{
  "head_dim": 32,
  "norm": "layernorm",
  "attn_scale": 0.177,
  "bias": "none",
  "extras": ["capped logits"],
  "init_std_o": 0.0539,
  "optimizer": "muon_variant",
  "beta1": 0.95,
  "weight_decay": 0.0,
  "warmup_steps": 52,
  "schedule": "wsd",
  "steps": 9467
}
Each number is 128 + 32 x the weight over its row's rms, rounded and kept within 0 to 255. Layers, rows and columns count from 0. Numbers have three digits each. The size before them is the row's rms in percent of the matrix's.

# down: layer 6 MLP down (transposed), 512x128, rms 0.0621, rows 262-314, columns 0-127
# up: layer 6 MLP up, 512x128, rms 0.0621, rows 263-314, columns 0-127
down262 095:103077120099086171142103148077176107107187152100112131102117148089118131206065077100160153200149073170094043108077131099135177086125134135113154149069113078147079104130129095131115138176096138127130145119132165100114120105163165186162153132152164137142116116071167133121155121150090092170157139134094129129162195128167141157114155094114126168125117065125167132176153129155114134085094
up263 094:147206146108176080108104097190102100098147127124088151109164138091151128043120134161116120120094131136106149104137082120197130112179140126096137218134098159163095177131123143147103142133195162177130114082165130062137142136151086153105148099082147130131118137106111127137085175148029109180113106169161140130103164084125146113125108099128137121133069123141170146104120120077160125160068
down263 096:105119118139115068113033151091139060141189127134110071148159148086165135134150164117137096113094148165127123127127126179079137122093079170122130153125110128149077090092110186169139109136110115170164155098175125149121145177103132127121114101139117130193135162195116078113139065092122153140122152155142107192114108160110108155124155097082161162130084099135184196120195106133089133123059
up264 096:088134150200126103126058120118130099151193097149044141168120093106185100177122121141104096167152131156057120112066138085151098106172125089132127134076150131148105131152127095161104135133184118116129171166154129142120181191148144190167127145120136078168170180144067089133161101129079101079157127159109046122117119120098136131127084116112119136126097096130098158131106092124174166107098
down264 098:150170038168148143133100132136120157152105109066082124131091147079149106075111132121108141059133170117186072134206149094114148123150105151108080116107165174106127125110163139121186100098046093121120177133134044083168154134079118124128112089115126177107090089132167153165109149143149145090155164191128114106100161132164113171097168157158147150150101140152155086133148170099136138129130
up265 107:092113133137090158172149161084168132119186110110107143103115096195124091147105044141138138081156129113174134101098097117113140055131152105151090133121169147179137150115096131161099169135091165108104109078170170093089115115122156164089157122137138125179162119104094105102151162113089173128139120057108089110096174202178215114087074181123067129115116132145160153125104153099127140130114
down265 099:163106062046140101158152133102067126132119111068129188071104070100144120139107071083152144133163130109148089096163086114172135145074109214121081165138154094146063149159156153150132148063128121066141100133161159127089119145147135143117172102162090134110130134112150140150083122202146170144097122141185169106107121112140099122180121135158131144178143121131170157104172178125101148120132
up266 102:099104165157138170107126137104136063099156068169089137128134085060170172169130139079191128123106161168127112148087150152092104126196144081099097152144125082136182157109145115142095121153070188098187151180099094176159134090106143117166091179122126129107139123076127089136109155116128113113137114119104095185124098127120135123141135127189099138167098165130164196192065120133154098136089
down266 100:111108145105123095146100099149132175164106175129085104121165159131075121088130119108160110080131073089105111171133158171127136110121071177151192105099110189120116120156113211152159168102142098133064150082150074122134152147149111140108134108172153145087088102188160175112173134137150101143160116111098180108099165081129155079146086159077161136103128046120095116091172173134101170111131
up267 087:176172134112171147153126141092177120124091118122145195164111099144166118111061052174127138158100132154142152146087115064126119104131112131116137130141134146113041079134140112101130098069123128082106131151183128140196156079171091121173080144101125122126136141114170151144090140120121121131137115159123139119132148136141208111152152133174091122113113105116110207063116024065128155157109
down267 087:117132104112075055119132071153121087201163146158108123161170110179105128131185164068149153121151143129071177137157148110130135078176131121134080096086150132140126131115117164164152142152107154100111107125106164113098137203122178156178116112095129113131163175163137112165149116118154094136138181083082064140065170133116101064085145127100157107166149120100115101088157200129077095149122
up268 113:132080144122127076097140084111148111098182093117075108134141135145170109069197143114167125155160154127141127133114107134143120087133151069153089074113085161055112160129116161153096049105110124160173160093102078155093108070213185126096120136125188096165129088134100102120146143152130141124142171138164147084160203164136129133121111138148159119150158149143138138132082097153071170163083
down268 122:167068104091090123178110095111162128092132138116065134188164098121139115065092075122120131092136128106151169148124142201166114124126145154137134093153132165082126137155098166104151106125157141176153207186139126126068109079102055130122113210090175083099113101116100115126096122169109100132124143151209158100125096154130165115135141127145147123114107124126166183106078135149077157186108
up269 098:104091140124088101151065144116117126101193132123137152134096143097150174219144125123136104144165098136114115167104144150089164155105082155070099187141172123142183129145053147131071103115091132114170143104100089049175122104173110155116096173130165078150164100115113171131096137073137131102108163190149118133187151113091139210136119143138133151154110105079144145144104107093101177153149
down269 099:119098096106096122144164157106060086145130091177090168089169116128162102092178145153104138102107190101132120155154160113133127122123119101198141141100125145045161110152142163166192090145079131112115132085154134117076113175107111171137176128147117159159052158110213153105158142128131107083172105107150096152100079135132090104135107148125167151201175120106108139078165156127085111090146
up270 098:141104141117134147128107162104121131218190098157142149149092106113149141133193146096102166127120147143118149088178111142165144159154129151146143143184131093132088106195107177140133137079164113110130107087040142128118165145105136060069134136123112128124124138083163114203145193096111091126139113109108092108128153094101105133133146051152128131155153186207075137152114055161115124093097
down270 098:123118140168141188161119152104137134122129094087150109138128113126136138138138136109053114122153140145068090044176129132092107178122144159115131144153172088104169061151209126162138159120075117105146107142127136150118129137100114079150139140130133107126135081103094104212135166151079082117152099070094137096147160111125131154111196118186126167127067172146094149131089107149212197145091
up271 101:137147112113097119094105146186113110142165165122089162181158131152116105119147067169152155101127192096123119158108091091156161149055093187118098139170133121114174118105161149170118143108138151042133128095139133097096093116148100116163125172160115155109165170162108163118097158070150165156130136108109119164071180103103142172125077186087092082112153124078130126095108094190109143047107
down271 100:172176112156147190132181153108155152120111132119132128097128121083183134170130173070086100201156060118185087155099118125117093105150126138172096127087102105026110168129071111095101100186115146133098086132098140122123108152128175142173155069145108141145117120078167139105154113129103157102106108123095107084166115177127176111082162104106159138107119081161156074141143165100157145150166
up272 095:143138171118144104124124151120093095116151121113091110080127109138166125143109105172032152174129126169112121170101156185103108073087100082108087186086135126112097122166125126134131168133092186114141114122089180131101117112144175109133081136168077132158144175117104105179095131088120141110199120118137103128141199109141105195089180166153137215138142122096190179168099111102144105119094
down272 096:109107198143117122098104103125119168132104120110129136097107108199130129176181066106096082137100132169188157143125140151105181109163092131108126094160123185119110155112160103162147166117162161133140079187122086063148123097085125091108162148176114073130082117129160097081111152077159152122112110075177066121087156148154132130161051169152140135136084065149151105179156103171132140139111
up273 103:115142083110120110121154091147169102094070145135153120153104123129143106129145103139106123132094133128105150169113171144127176117125107128168134147150112095116148129099132183123103070110082096075111142198109145116125135151093137123198117125117099198181153113096104152124147130146055094139119039120162120145071161117099117099168164056097188163124138045154107195125204071141115100166141
down273 100:120072174069180072151158167140066114120111088139143116121151125126147078099170199138195141115095118123081164114094136129076124147173087110156117065148174118170165123093156151155137132133109122109172123199105052153096112109108139087138145085125089110052116122127091154136125118150151160171125105145132110092166160078133081169163157130175179196095132094083141124135143133115136125134159
up274 086:079120184153206112097196165075144153119134161112196110105062129168162153112085099125118084113136096168127139109086135139138137112074127118144137118137173105137130156137069113076148156080079192103139124115126136143166132150130126131087194131120099102105067170169117137162113096117158132100131116173130099093177136154145148094076111155155146166080093134146136171148156037084076157130118
down274 093:122145140109107139152109048180138074149167145045167139142099082114097058129051111160132134093146141136187150177094147122134138119166098072139172079122099141108141093110187095140153113144157095109119108160146122097096159109173171149141081108127172126144147077126131100133158144104126180123080120121135168108102199193164125134164148075119127105096128085155167140074098184164099120127122
up275 091:100209158155135129109125146119060085149096127088149094154144116136117098120077080144167139127123171127104164139136131169127143086085147144138125156118128087088056097129139169166140122126130097088185128141091173135061099105117127132145138198134152086145143160164103174074155138170189072118173090168181043154075142140115116094116203179109161154155088124136127115132139106108136104148138
down275 095:084094120099148138137076144151131104072133081115118082135090127127119173127177074121127126127135127150123200143114149067149142132168145115098150097120178072148136147134119192135168110125135140188125120150167094139154101115137169126213086162122103116069117082180128123130157133217152109083108143141122102249126140110078131141140101081097077121114121144174091141148142118141186126090111
up276 114:128122084179125105092096113081155062107103170125110112140186136142129097126054126174178164100130164129084128126100153107104107072116192114111167089125036146097143110125117154112159115134116122172115150186113126180116154126088094150175117115154084098135112139168127124172122142154105140148167143090160108094126207149077125103125052076131156154128138110197141166106097150181184105139107
down276 109:187128143155112130113139125135171184154149150123109121133105105151173101114133145096166146111145136109130130096135108148106139151126086171112097131120091097151092142139136074128168113086150099162172089095110175027085082162120124127051168143184106177077106178109077163115148140152089060123138170128123126126149154169178096203099139096125179112124091096182102182126131171073107092120096
up277 104:117122072182116117105126138092188157138082188036073142149164099117139064129103161132144151102119136133130163192132138165115175117085134100131210140145124164095173119103111163105134150170107094159111108168137107152117102089141121208150101143121121087131109082123146177171167168116138124099125188155114107171132104108080120120071082062133157145124155097110112118119090114067151173147112
down277 103:155143147128084112124160075162146149093133125083127117073110115126163129102146132166096170167202101121121030062163107117116089160167147089196121128125133123076134135170143120148143127110184194126101098148091177121110111200074124104078129183126150180118082152133070109117121137114126121120128112091125113134062124081146145131129152142105221151179119098127167148114122103109163172114121
up278 103:114104075198111119129087148094100140092135123108162137211114155184093125161149057146126126044143132139152172114106165117146056219121116111104069142136180184100112127176130114164144140110209128125137086128205159108100127105133152118117139125083114147159121128098099129144165135148119090126165081103130076122073137139181122154082154104120115166165141122137074119166113132167135145119126
down278 102:084159093132106119158074111124177088081138099151088120182074094159130121141090134151118072152183101140148157139099128185112138162137124079116190136137139136103182121104160119170166083108130158104152124169148157145086123116147126059096068184145076118146141117119091146152096104126148097120190136105112093155118191100181094136141155087128077161152170133089107154178153187073174160143091
up279 098:115134159072082109171117094104140168129114131105142123111146142187166135146164100171107142105080122165131126155138093147148175047087180163151101116176105108178109102033104146089130105127111123152159119152145112162146140152103124124126144177114141123070063104033072135145163148122153103082167179195091137111114167165126090109128120167119157131156139111150128120111136086150166099206111
down279 100:127160170130081157181144108103106107122091120056136133139086181125170126165159161125148164112131142080153115151111156141100196081149107124123101112102123154180143113099155087125184131140066100206118081150166099098119097144154216175156133095152079094097091134120124214116143170171084080141136113104101117152131065135125099102151101163138113097153119142170119153058124131091162136128154
up280 099:111116086136130130149150155098101122169170102106131140072107091107126076156182138076095091079123096161113113100145092177118097107140080135097175137144141132111101145130073073195104099114073126105125121180141096146096125088148135128163232141144183099125145174148101165105059105158208148116161107174141095135138103119115098164102179094142105167102174137115159152137159072162144084147134
down280 101:130141190142153107130184131128106115067102128146088169163156103184115062153095149113109104147175122070152107145124116134090133106110166105120195101095106161176056077152059075156096144122132124111126172151124135181131146156130075121101103167143110154127144098167101149170143112089125126112134094100097127155195103120142186138090145149148114096214114147098123166152101158112091190061142
up281 094:117135107140187124108088128148102100094096176086082165137111160134124097085153191158083194128150097120158112140132105149175051130151131114145102116161123111112210151192147129130140175119103132127089117121046117144114072115090091116186105095157167120087152150164110053149132152137137146087137155117161112122123121120102149143116092095160102145137153135190096192105137128085065148115205
down281 098:097054086141112118132142156146118128123095077114159127096110173107160115134109157118157094137131100077123115153099150124171126134111109140137091180061148143187135079128070200108154102183125108140140120144173116101157130172155098198112137199134163109111087136112145215161105180160154111181151100122072136131151121158139055129133102126125153087095080128118105122185155090128180099145071
up282 117:090122104139124119153102169138121115105092179155169151104107134165147093115096102068162143138141157068127101075128098143114140132100136123162171101134126118116159139119126201124083124165120129139146079121160136161132165242176126181115104146184158100141136110180100156095177148123088153160103165121089139124169179113114182046169110137150080113151090152083178136123186131054115129118108
down282 106:114128152154080215141108133123104156129100161109123151210117120121111106127095147166164145125100130118094111139125160140181139130058127111108152116121173095093180142146219097151172131137113133129110137152084095164103090171079074102202130156114075137101086083124090081112131042128130142129162100132150138112118172197121088145122112117074093141132139148148127157175195118139086086146161
up283 092:117133129118133156140106143114053088122142055134092154100142120133139064129129159108132089128161122134218135107143090188129075135207125137096173113130153158118119139171120080157144089129160114122107131116123136117130135162062074092148104150113156117162149181138140154074075116120199116113082082138175201102115110153173132099119138108112143113095155194059167103105151087166181119108138
down283 096:111161139133143142104185149092153162103108174102115135119157132190152141096075089154110095153145085162087156131139107145223137114067156133139182133146098091158120134072101134116108134135160082181129112180163164123131065142118121162034153140190069100137053111113135228103174129132158120118107150120117137113121118128134109159097146108173146150120105106109146098153089148137080079115120
up284 099:138165133062120123139150157147104099144148100144069117141140127164131152117181113116141045140144130168149119131116141179147089161141086179102117115165185125133064089078155107180107181169099058127109167162149149096130110169076161131147131136131197114118171127123153052119158137126096130077121141142136097183049150106107131132103168133155086126146152158123139040117135084177149175119135
down284 106:165136128138167103093115077087189171146108140165144112156159169172110097118162195092077064115114154123116091085137141151131168160191170070114155172139135107084119145130152105097173148072076091138075156103121081140076155120133162153110150143133121209103143103117160108113122154126149123103107167138073107146103123167116110086129141139115166094177118129158145151063108101067049131093131
up285 105:121114164087140075160115121129069094111166099105139159129109131138171081147159075130108147131129163111196141179164143100152142100157118071120159156169117124055103144164131108163096095115080112068135157161108149076148156098129084146153067168205117112180143081123125138121095117079188124153133148105072135107152141127088078125151107125035155115114114142187079158134131175122112172122127
down285 106:148130184076133161082069110102150119097066125072159079128125150149144096144168101138062068144171164156163126160135175136144144176122145119124178162165166155061098111134125141176134149124199133105120107131087183118119111192133136126083132156114111057103146145120129142102081089126139164156142139148115151130197151117051132139138195112115103113074127043135111149153112137127126136080123
up286 112:096123084136097157106148139100059103161109117120071154129120085173183095160153114120123104121121127120067176115070153122145136178150142147142117119094105103076150152168093111117205116162164130204124117115104160077090146093111101155066139098188119151082131162134095136109132152113152162176091106151127158157156100095112172149090048118150062158139147134168090077144199140107131138092124
down286 107:119110142088116183091167134144126105135144173130141146172133136162158131164203118181084102144145152070110101099157065154135137148140154110108102164161147135091156139146148123089147214138120097127198114155096167130089054047141151150100105081099103085075151066085119140138126121156101118096095104121182106107089133147189120180161107145153131118086135129113187134105130148103082088167097
up287 104:102138169124122074133075126102059159163154118099108186087170108163117087154150142102183095149137142149162108145178128164103129053138104182116157137102098098143117150064160118080153091111126158120136104113109123132112131045150173137144139147107178094185114104059125145117117183141079157151109130187137146135146171178177122136134116106164100139226133088122175116090102173136116130127105
down287 104:082106100142125185147105046130189151101090131126189090097090113122145096146097122112164110123129163099111191119160088065158110112123106118093172102179132115154160147176104186123099106116114097152086157166112139147172110183137120138113105106158055170140127129149107173125182090132091208156086055162093117143178136120125120054125106127110178142134133124148188131128097153138127089141126
up288 100:116117160139053042129131143143107109061185166147141132147095122129140066113175130130158152181105094114175151167135140132113112116100137172149157126173131152085127118143143083152195175114108133192150151093155139111086094130167081056120091118132125118145173141141151094072131123067123119157136114164084129146130167153081137141169061116087174074124085094140100110148102087157068121149103
down288 103:139156101107125129080118056089136125155156114162144203156142106125135114163115104140152114170111104128090134115113164103167130108132154114158121082117140198128169122122113171164147140138136091131124116154156090089107216185167079144135069132126129109068159097165139136202145052153129189092122090122144180165106111085089156118130125146101174093069163052100104125175130097105112103086112
up289 094:081133136159157126138136152156186106103125103120075132172103149213098097085161124122153126093150136115190141157166144181095097119164092168065169157156106167145132125067135156113125074121075166101122152162202098158177148077117151125056123129153157123131106108109131160098144142109127138110207112105161112135116145171126113075127089101068087116105128106087121158150193151093150081105156
down289 094:121103114102116169106098136151064103133133165100154129112131213051103106125152102175136103181108093108116135139127073112163182124096089132109115104049146114088071107144159142121116148100135106126136200150150092157136137171162166155142121194102129134157176159117157114154083113177187135207126102162119150110151134056106174105157112175163143089132090145084131106088126129140096153075134
up290 093:116165150066082176105139079111070135134136155082100157172099121105137134124087133086154148133087140170155162117139125196085141121110173171104106096129118175166143137118123133166078093131112117130083192098038158148091161203151155145184049108099227107155132126145124090119135139134123101162130122158072123103106128170110158130145137077106094160125177106150116124162103122159107113120141
down290 090:152108147104104119148150113142111068145207140076162092118120119067114109105092140121168137142066147104152152163113126109115136165162179096071081100080118119210122161145077129158094053154105131162139107098150188073144169186195136124184111147111168154164095077127100139118156150093100146127147142168162096155110137151131125121142095047102131110072149137158113120129165109161096122098113
up291 095:110137172087176091114100165178125164078107137128107128123156144138124140146169178048151096112122123117080090137175103156224096127096147132074127124157127117160132156202119131111126152100087197078148134142131129136092106084034167129045166146100137068144140089090101144157124197129141148109114107102117141135178121088149139103159168108118113120143114120143168129082150147095138166098102
down291 099:154096129112157120160121097122120093125129111117109123176152207108096146122141180038126103121069152092123093150093134125189141203151089135097137169135120139105140104131092086153136115169131207121140095092102102131188099119164134183060094153199075093098125114085107136147158182139138106166098087149070150162158148117095078118140160128071128141102092129132131176182142159143114100129135
up292 128:118109077121124036156104118173132160147149156178146131133146156126155124132208079062132088129070183174102108148149111138132091133134126086148121152213165100118112118170122159166164091131144128086115108102108122125148148094151139145141106129129204132116132144140161139174120182136094051133113105112053092132206158096116158119109171110198164094145092113093103161120145096099132103148110
down292 122:138120094151065140124158140154068147097121096095098161136175106173127134133104112090172107141139059113149190103178136155123109183116171135094095090108165133164128085132150149152063146146179144127122108130155071097167177149128156085133180108128137159119111148099164057120072163143081099083150159095108154156149125075145157050123137106179154141167131152077055110161133165148129092126145
up293 079:109167140127122136088147107166141131100126155132180120097087060154069129165140126179078111125105176118140139097202119168122054131061155149157135146154155136127134147147085134092123127137114148113154160150139097198176125121135154108159108080114108092094143243131093054143117143058077093081167119152141098096135116139172133143082144129088128153115091109127081141159071132121121113156166
down293 089:176108089122121127112072185182091147227098149135130192092141120091100136129086106156138150107111048142122172149124176085141147129168106145145178120111156116145156142098165161175103095207126139136141146089094165065092169091139088134108093120117119146064110124103164167114141146124149111167074122084120095134095203153097131124159119098126119092145059134129166098163131154148115121114164
up294 092:161089161122115145075113127103139170099146087147137149090158100162121135153138152135096124130077071122136027133169112181216135173131142161102155072086104117169132117182116182151176062121161141089140129179138166132149138150121132114095154092082145177123119120166153092166103078118095139185102164165160111169077143143107160086062109163125102147155140166127098113093081127130145134093116
down294 094:082154130157130094147179052083149094189111157100112093163125097146183142162091129216120134169132144116117082116136177099088147057111123112167098065129135158099168115073133076099089142081146148135149133094110111123128134130125154143111177122149167056162132201104137129126139116098116087141194152144100069115154120148145153124142160104150121133158100074149182177095110124166132164088106
up295 096:100143166100154050144125202099135117144151073103048190160121111112139127114184135192149157102144122151092137074146109123146136119156130134148134098045138111165117157115083136145104087125171120089138114115137128100128148078227102182080160128147147116147103164158131112127158152127156100093049102131145147133105169113105157121158131176132104074153155132090102174149150139177091151087087
down295 097:112072093163087150094154094098100127155074155157115197114125177181064127154071097128133128117119095132050041102112134134152111129121153143151143151145098183147137123117084123108145109157112080151119186192126128167115132118161160153086125109102094123145112155179184160154152134099107127110178097173116159129134115138131103067165055120127169167177150120140154087056177143145118145112149
up296 112:147132083091179138216133115135105122139172104076136097140116071119123108079106166152188159164184133102090164131077113150123160121185130112153053134214106127080183141121114139108120108168054083164090093136114125110123120141113138111165102192108163089092154148132163099093173168139125163120109083125131054201098131109121177108147136138155103150145102148137118151143105129106108125095114
down296 116:111145173095115120142161140086145101130203111122130140069097067166109156136119161114139165093204068154137108085089127127147137126113100103126107163150131146124163133078137130053157111159116084180121160159144113109194099088174116184132088117107149171127157118164104106167097137102126068134187139093129088178120130130119176141147096119117133120147134114189125196128188105109147035130083
up297 099:081169058108094102095191128123118135133164111139155134113109109146158129148110164125109136144111164163093108087139211144088144091126155151098137165111114063120103177121104137127136126137164136199150085143140058154156194098069118194142148137134103102160123108149138100082079129121161122128163150136061091138165147134135082116088073164199143065143118084171129075162134147125081089132115
down297 101:091140150109194198067122085131129094124079086082125066161131170164104139150145110117119151150147150153169105133096176159126135139087128166142082080073137137168143139117130134114090125151160073125156090108137143128132084152127095110186191092108096151147171121112167159132128147109133113072139106142122104178151112109108111136115155079125100161163129118182212016122173166143091159114109
up298 098:117140124113107106160066196109063085142121146101164162133055132182108110081130119160093201104088117104134147108154110184127149132116153197088223138085065133127080188119106132108171128155107085131151100167155154096111139180152150120134156164133099159104080093099142126126147154122101136138090114129134064135102153147098072104155139144178106121123156119136146131142056100133126119137195
down298 097:157125092104153104085204111139131167093122110125117144130098138117133143146103153098180150154154117114109080098162165134131119125140108121161089092050153120128131126044137131133167128113185192163075190139148141101139078106163098146140092029151148179146148210196119156121090135133191119096083106182128135117158161077115089140092135107105125140104066154150136139123091136127091125150109
up299 105:108140134055194088126088094084137113116123146148152130105161084131117134118139116078121103131173107142159137150149082093170136095141141181083111177112153137083146100131138162123108091179079129121139091138086102115153171094077122110162153084131168126142160053125116162092156157100181149062128132186159155121088121105040114165069151130148112088174158144156125123214116170144125164124159
down299 108:180132137079116094143117099099148113081076157142164113120171104165093189093094090174084145121096094132142116090169112071118108193151135121096129179148159122102210174118147128129088084135059157147166164154117156141150114154117087153134146110115124156120152085174083066137130106096126131126104127182061156153135181138123099125102122121140191088156217122140141145182103120118110070125126
up300 098:146040175097130154123089142089075098077180139138058177106108117119185113135156163178136121089070133125122137145126182101083117132150146082169152124132167128129154147123115127062159087144100145165129141163083138124160145147133118140108142085097105099162194090134105201124133109161048088155106167134176110159133086122188100157137122159110102122150105148137114158059133117085158112139077
down300 099:138171106149115079222113187152175183094066097105124159095153167132151136110098145149126156077159168128076130131081126107098134127090124153132030148056133101136156137118139104098093132150110168120088087149158086111158138163108096102144119111105145094109085131120177146157138144123150212128066089142112152107177104146114132150138106107160085094135122140164192090100123156171173091144136
up301 102:096095122103121160145045137086147098120102131161114160159138139165122107100121105178118146132103080140106168072133095181071140138144092092071160135098127134136118154118168185171125098140113124090117148123085167130150095157125180151067131169101156073158115183150161075108074194123102168110140173116173105091105195093125188099158109156104183134148103133149144117096124109107173138168064
down301 095:155129136143074142097146127065115110076124143101195091155120110131091157158110082070171134188136102172069063147125142150154171145120110136076131170152138118164144109090082125089090177157098136144165132051157151125122132102137161133094093143149099134215081095079122103097136109136108168141111138134164115143155092153153086129117159069119226146107104110161160173161132111101164139159131
up302 102:148147156141115106139141158118132168136123089191148050124079164126151116136116061128124144126160097089107133164147108127124134135156150120086165126152149094096129092122078196073132165150085088134109160151158179161085161180106156130178143135048112110139138108208068083130084095163108086134121095174150130192092075162104079129102104111099125119152123154195102154074105127106113146148154
down302 100:105113068083107145140074123161143144146097143097111123102112148126101149134138198155093056108121104119114180102097117103128065138129105104128222140084123190159207087140194175160124147131112171113154120139147102153103131149170126127069104122131119096136132078173164141122149109074137114144100138133178135093133129098133081127145137107139114165138138110173110161082229101165091122172071
up303 102:134161109115145078129129162050029176117099148117123178123152128114102075160125116093158139136148084139036156131095140120191096125135139161064122104172180111136080133117116141104141098164169092154121088113147082176120153158136092101143092185069163086116139107122089111106129117171103120117165170109107149121087175119082096166151110157132141096060124147162116108142122157102152184091141
down303 100:102141131099101147178115089136095102063116154090117102123144159152100123192142095121113089146099076123120186121122064160157133105106112159122068128115139067100108193138137130108170095127130109119097142094134069143114119178161135069141138187159140186123106118141129176136117120146062192137150180135166152142116149207176151132120182091114133118109170127130174072179118090170156192105114
up304 087:120166113151136168090083147120107112157074107150182154052086108108135193138129108124085160069129165169121106111079148178137130173183162100085185155125133134110108126145091127126101075158112112120095154136102129147101099158120126155101137094099219123119160103207174230154162176139097139150102122129146107116137112095123131086167139155137152139160165186164134179112146142112107112117081
down304 094:146120159113114105143096127131112125089144097089084097199157158183177100096110169097118134129108093107083041163139139114174082062109087162186121164100104103160117146084098132189159152102156132149172116159098157146167151152089135126158079139161119085162133143097103088117050115185166098146188129133095107145139148161140095175055115114108110174102124154085147136125115118152157110142174
up305 106:176094133164143059115126105124124141150142101088137162053081152120178137106197138118128167110119128099122115129103098114129166065142144096159083131170131136109176126063124176099102113122077128104173119158062096112156091109169106144122067106121164129141132113151106110102163170121144167150092119162186105120170193189073147137135129096161122122161135083151163101120120226168163139176121
down305 105:107089149085089130158158097076113107134096179113162112152111075125137132113079115148136107125147168139106186187127148127151104124162143103130192089159095145170167186192145156088156132093091130136086176140158114146115169121215126143200090120100117179107105095077109128134136079152084143112178181152128159114129191088132117124118144091105108123120133055090144155115101141130113107052166
up306 093:121126078111156124114139122121110116116160213155120164118192127126082140126079082086108094154123145114128094127148171129158160082163140183134121167124201169101121169124134152121098121093043124074141139111145133109103129050161100064162179138148155085149119216091129141113105159080094092126134101132109130117155105123113207120157176142146061131136123081081119140142127105178115089113144
down306 093:173132105090116117138168173091123115160182105141116221168155125129132137101128094121059154098096137179121095198123111086167102139147125149158164113149141072131131157128091167132125167120164170123114116109121161066119126149097037154159108099112184077157084095118122089134103158123142135163106098137120157086106150126067104123136156155130106130166125185108140096052070170180084141128166
up307 109:138162167148119114167104143099106123099130101097102085168137099121168152088170146147098224122105114108105155098130156176143073164154163119194114149095119075149175167115132118146142144154150088154173154133083097186125132147081084155079154106066129118087173163137087136149141152124136086098157155129134077182167138162138148102142090087170059140126076102122087174099132104148103141067175
down307 097:149084150036097062147130141101138112129088098106148190072088153143152111186091153079166139169113182121088104117122089159091172114132115111113098090154084131176123154118141171189191142141182092107163168119162154126160185103182111127136126096137127131149098139147130155110134151170092129115113108125156202159115157114130107172126124061091162145051104142097106106147089131127105093164123
up308 102:106126083139096102177092138171136165119164133112119131140105112151170147119048174144182061155087117102155115157156119092133126082107167105097215134166157147110130121130148132113175098098027103128166092158115102120146116090169101066116058132105174153131160078099123072202124128154140123111128162130109096118132159145107160131132083098144106136162120138180127114129122174156179072152088
down308 100:117086097151078167114128186112182188101150121113151118145098134116171112099114075113148153163152101118116116163155145142151177135160148098069152096123115163163098090077061095147118174144102113122145139086159105059194117152150184143180124124130132163163152072098100140163182174166152088107180105092125150132111145101103098129071132065129108085113111190165109115113115133051166134134143
up309 099:081199201171149061136111158142120154092078185160116120144128109106106094101141140113179092096120162117141071102197099115132108132179117101050100101144094132171139101173181154124194128134185096115177139098089086159127156189140134105120115130140115138085146179150131110121145151123068057156152128132088167128116152120066099080161135140147155139139156148099126161087112130159092116124109
down309 095:145125130176105063108149143154149134086089108125110100165116140095130139137108115113114098146113162135142046115169138092161120182122133135125170055150105226123140172112124082102147149150163188064071147071193159132144094128155081141111104116106091108160122079134139126061106098118090121128123171123133141165160123150154080066082177147128122144166137134150215132131146105145140083163101
up310 077:085092126171202155126162150218145118084067155173121148076150138115131128045106120134096127162099136085149125184122176115136135106059134123121065142157102143102123159185112108161112086126138177109146174131146124144154066094100137174105150120098134110170165156136201167146122124146147151077127093126155080143144100140118117131147099193110126100098152182123105156119063136082123131081148
down310 087:115147192123082053125063126092138126164190111097158120137127136174135124194116123119119133124143116194097097084120090116131107150194146131135163100079118126128156110127157164110175161155113126128135081136140134143119224134173116080086088124142121145015104147080055123097116145123080081181109146140135159142129126147104141162119147096140103180160136112133157095135181106163121110146079
up311 106:142113108153134071136112127109183113093164141116114109107208093187114114101125105058091122118151161106058117178104183089111172100121117219189130134191131121112139123107102146116183188134164099107165082119134079115121113108141144155114104093058140103109123087078152134097159104157141177147119143141127108118163117102148114174114079131073118106146117104110172188146105161111116192126087
down311 107:130137176192185113189134152125124114122091111175057150109152160178152157122154090152125115108089105083144120144077116073146091063129116163143153111129131108172106196144068079142148158143149166140124131183077195120118097185109122129151172091160094118120161089095163124129150130090147141205084130080070084089060111116121149141139126138070139142131134141107096157105105130149107170109145
up312 105:121123154128122102118112169131130189166158145080112158122134097083162128109053111126134113153127107153112180155146164100181102156161125118113128103194188110162094151098143136042158125128112185111130107216155148140072139150169158055134092154104109100187109119145080099135138125122151125133076094136154106147093119140101090133168050154159140080104139105140155078099120086151083093127069
down312 104:154067108165160108138137143155098081151186154127077137114065087117131113135119148111152110080190132124153100153092122148210136142097098128166160152165093073152101099238158118165134138089107131160106058155157125137173179122149104074109140150177134155157103138162102143140152108152096113132127169119126117125164147150114078179116084144102106159140115079162114109096048118127084114074140
up313 098:189073123092071079102184079167134112124148093130056179140097073135101142089178145130120151116116154141132091133144166126146104090148114082141153108150152103123152111132136108183191148113095146169101150180136149196138182168098084112119177152099153151129062158095128156133096155130113103111116119117173150163135095082074129055075141114171073134138158130174170113141140109167141088145154
down313 101:145113142147097116123147201113153140142125168114068160128151143063105093073153146057085145112085101109154086161125100150067162078134127142183132118113184095182162135131139170189121116118103133154110113131174152176108127148077112139188158173162169102124104086141126107136075139098156106119164198195154153114137093091094153069081120096114073115092117146113159070153137117161106125124119
up314 104:103164139147109119130116151157177173062133100124119098202114128171121124160161115118100148112124128172146154171085146127079162124135146117141111102149094052107164120181122097142132114135098141090193138127122124078078104156146125134127109081153115146103128132142101171088086130141150109117062182108215120161106124135179185109121072126192131169152072131138156126069099090041141154113183
down314 103:183114115159158153123084096131089118164119138132138197132162109157122089107174171131053169144091163151128165129160167173143160147114129229192065098160139147118159129111184111181127114124079130105140144124051096069140105134170148155138091116138111136122115131139084172148073110111143075083104074102130101098086156171192101142117106125133099103097114136156165128116115129096152069122122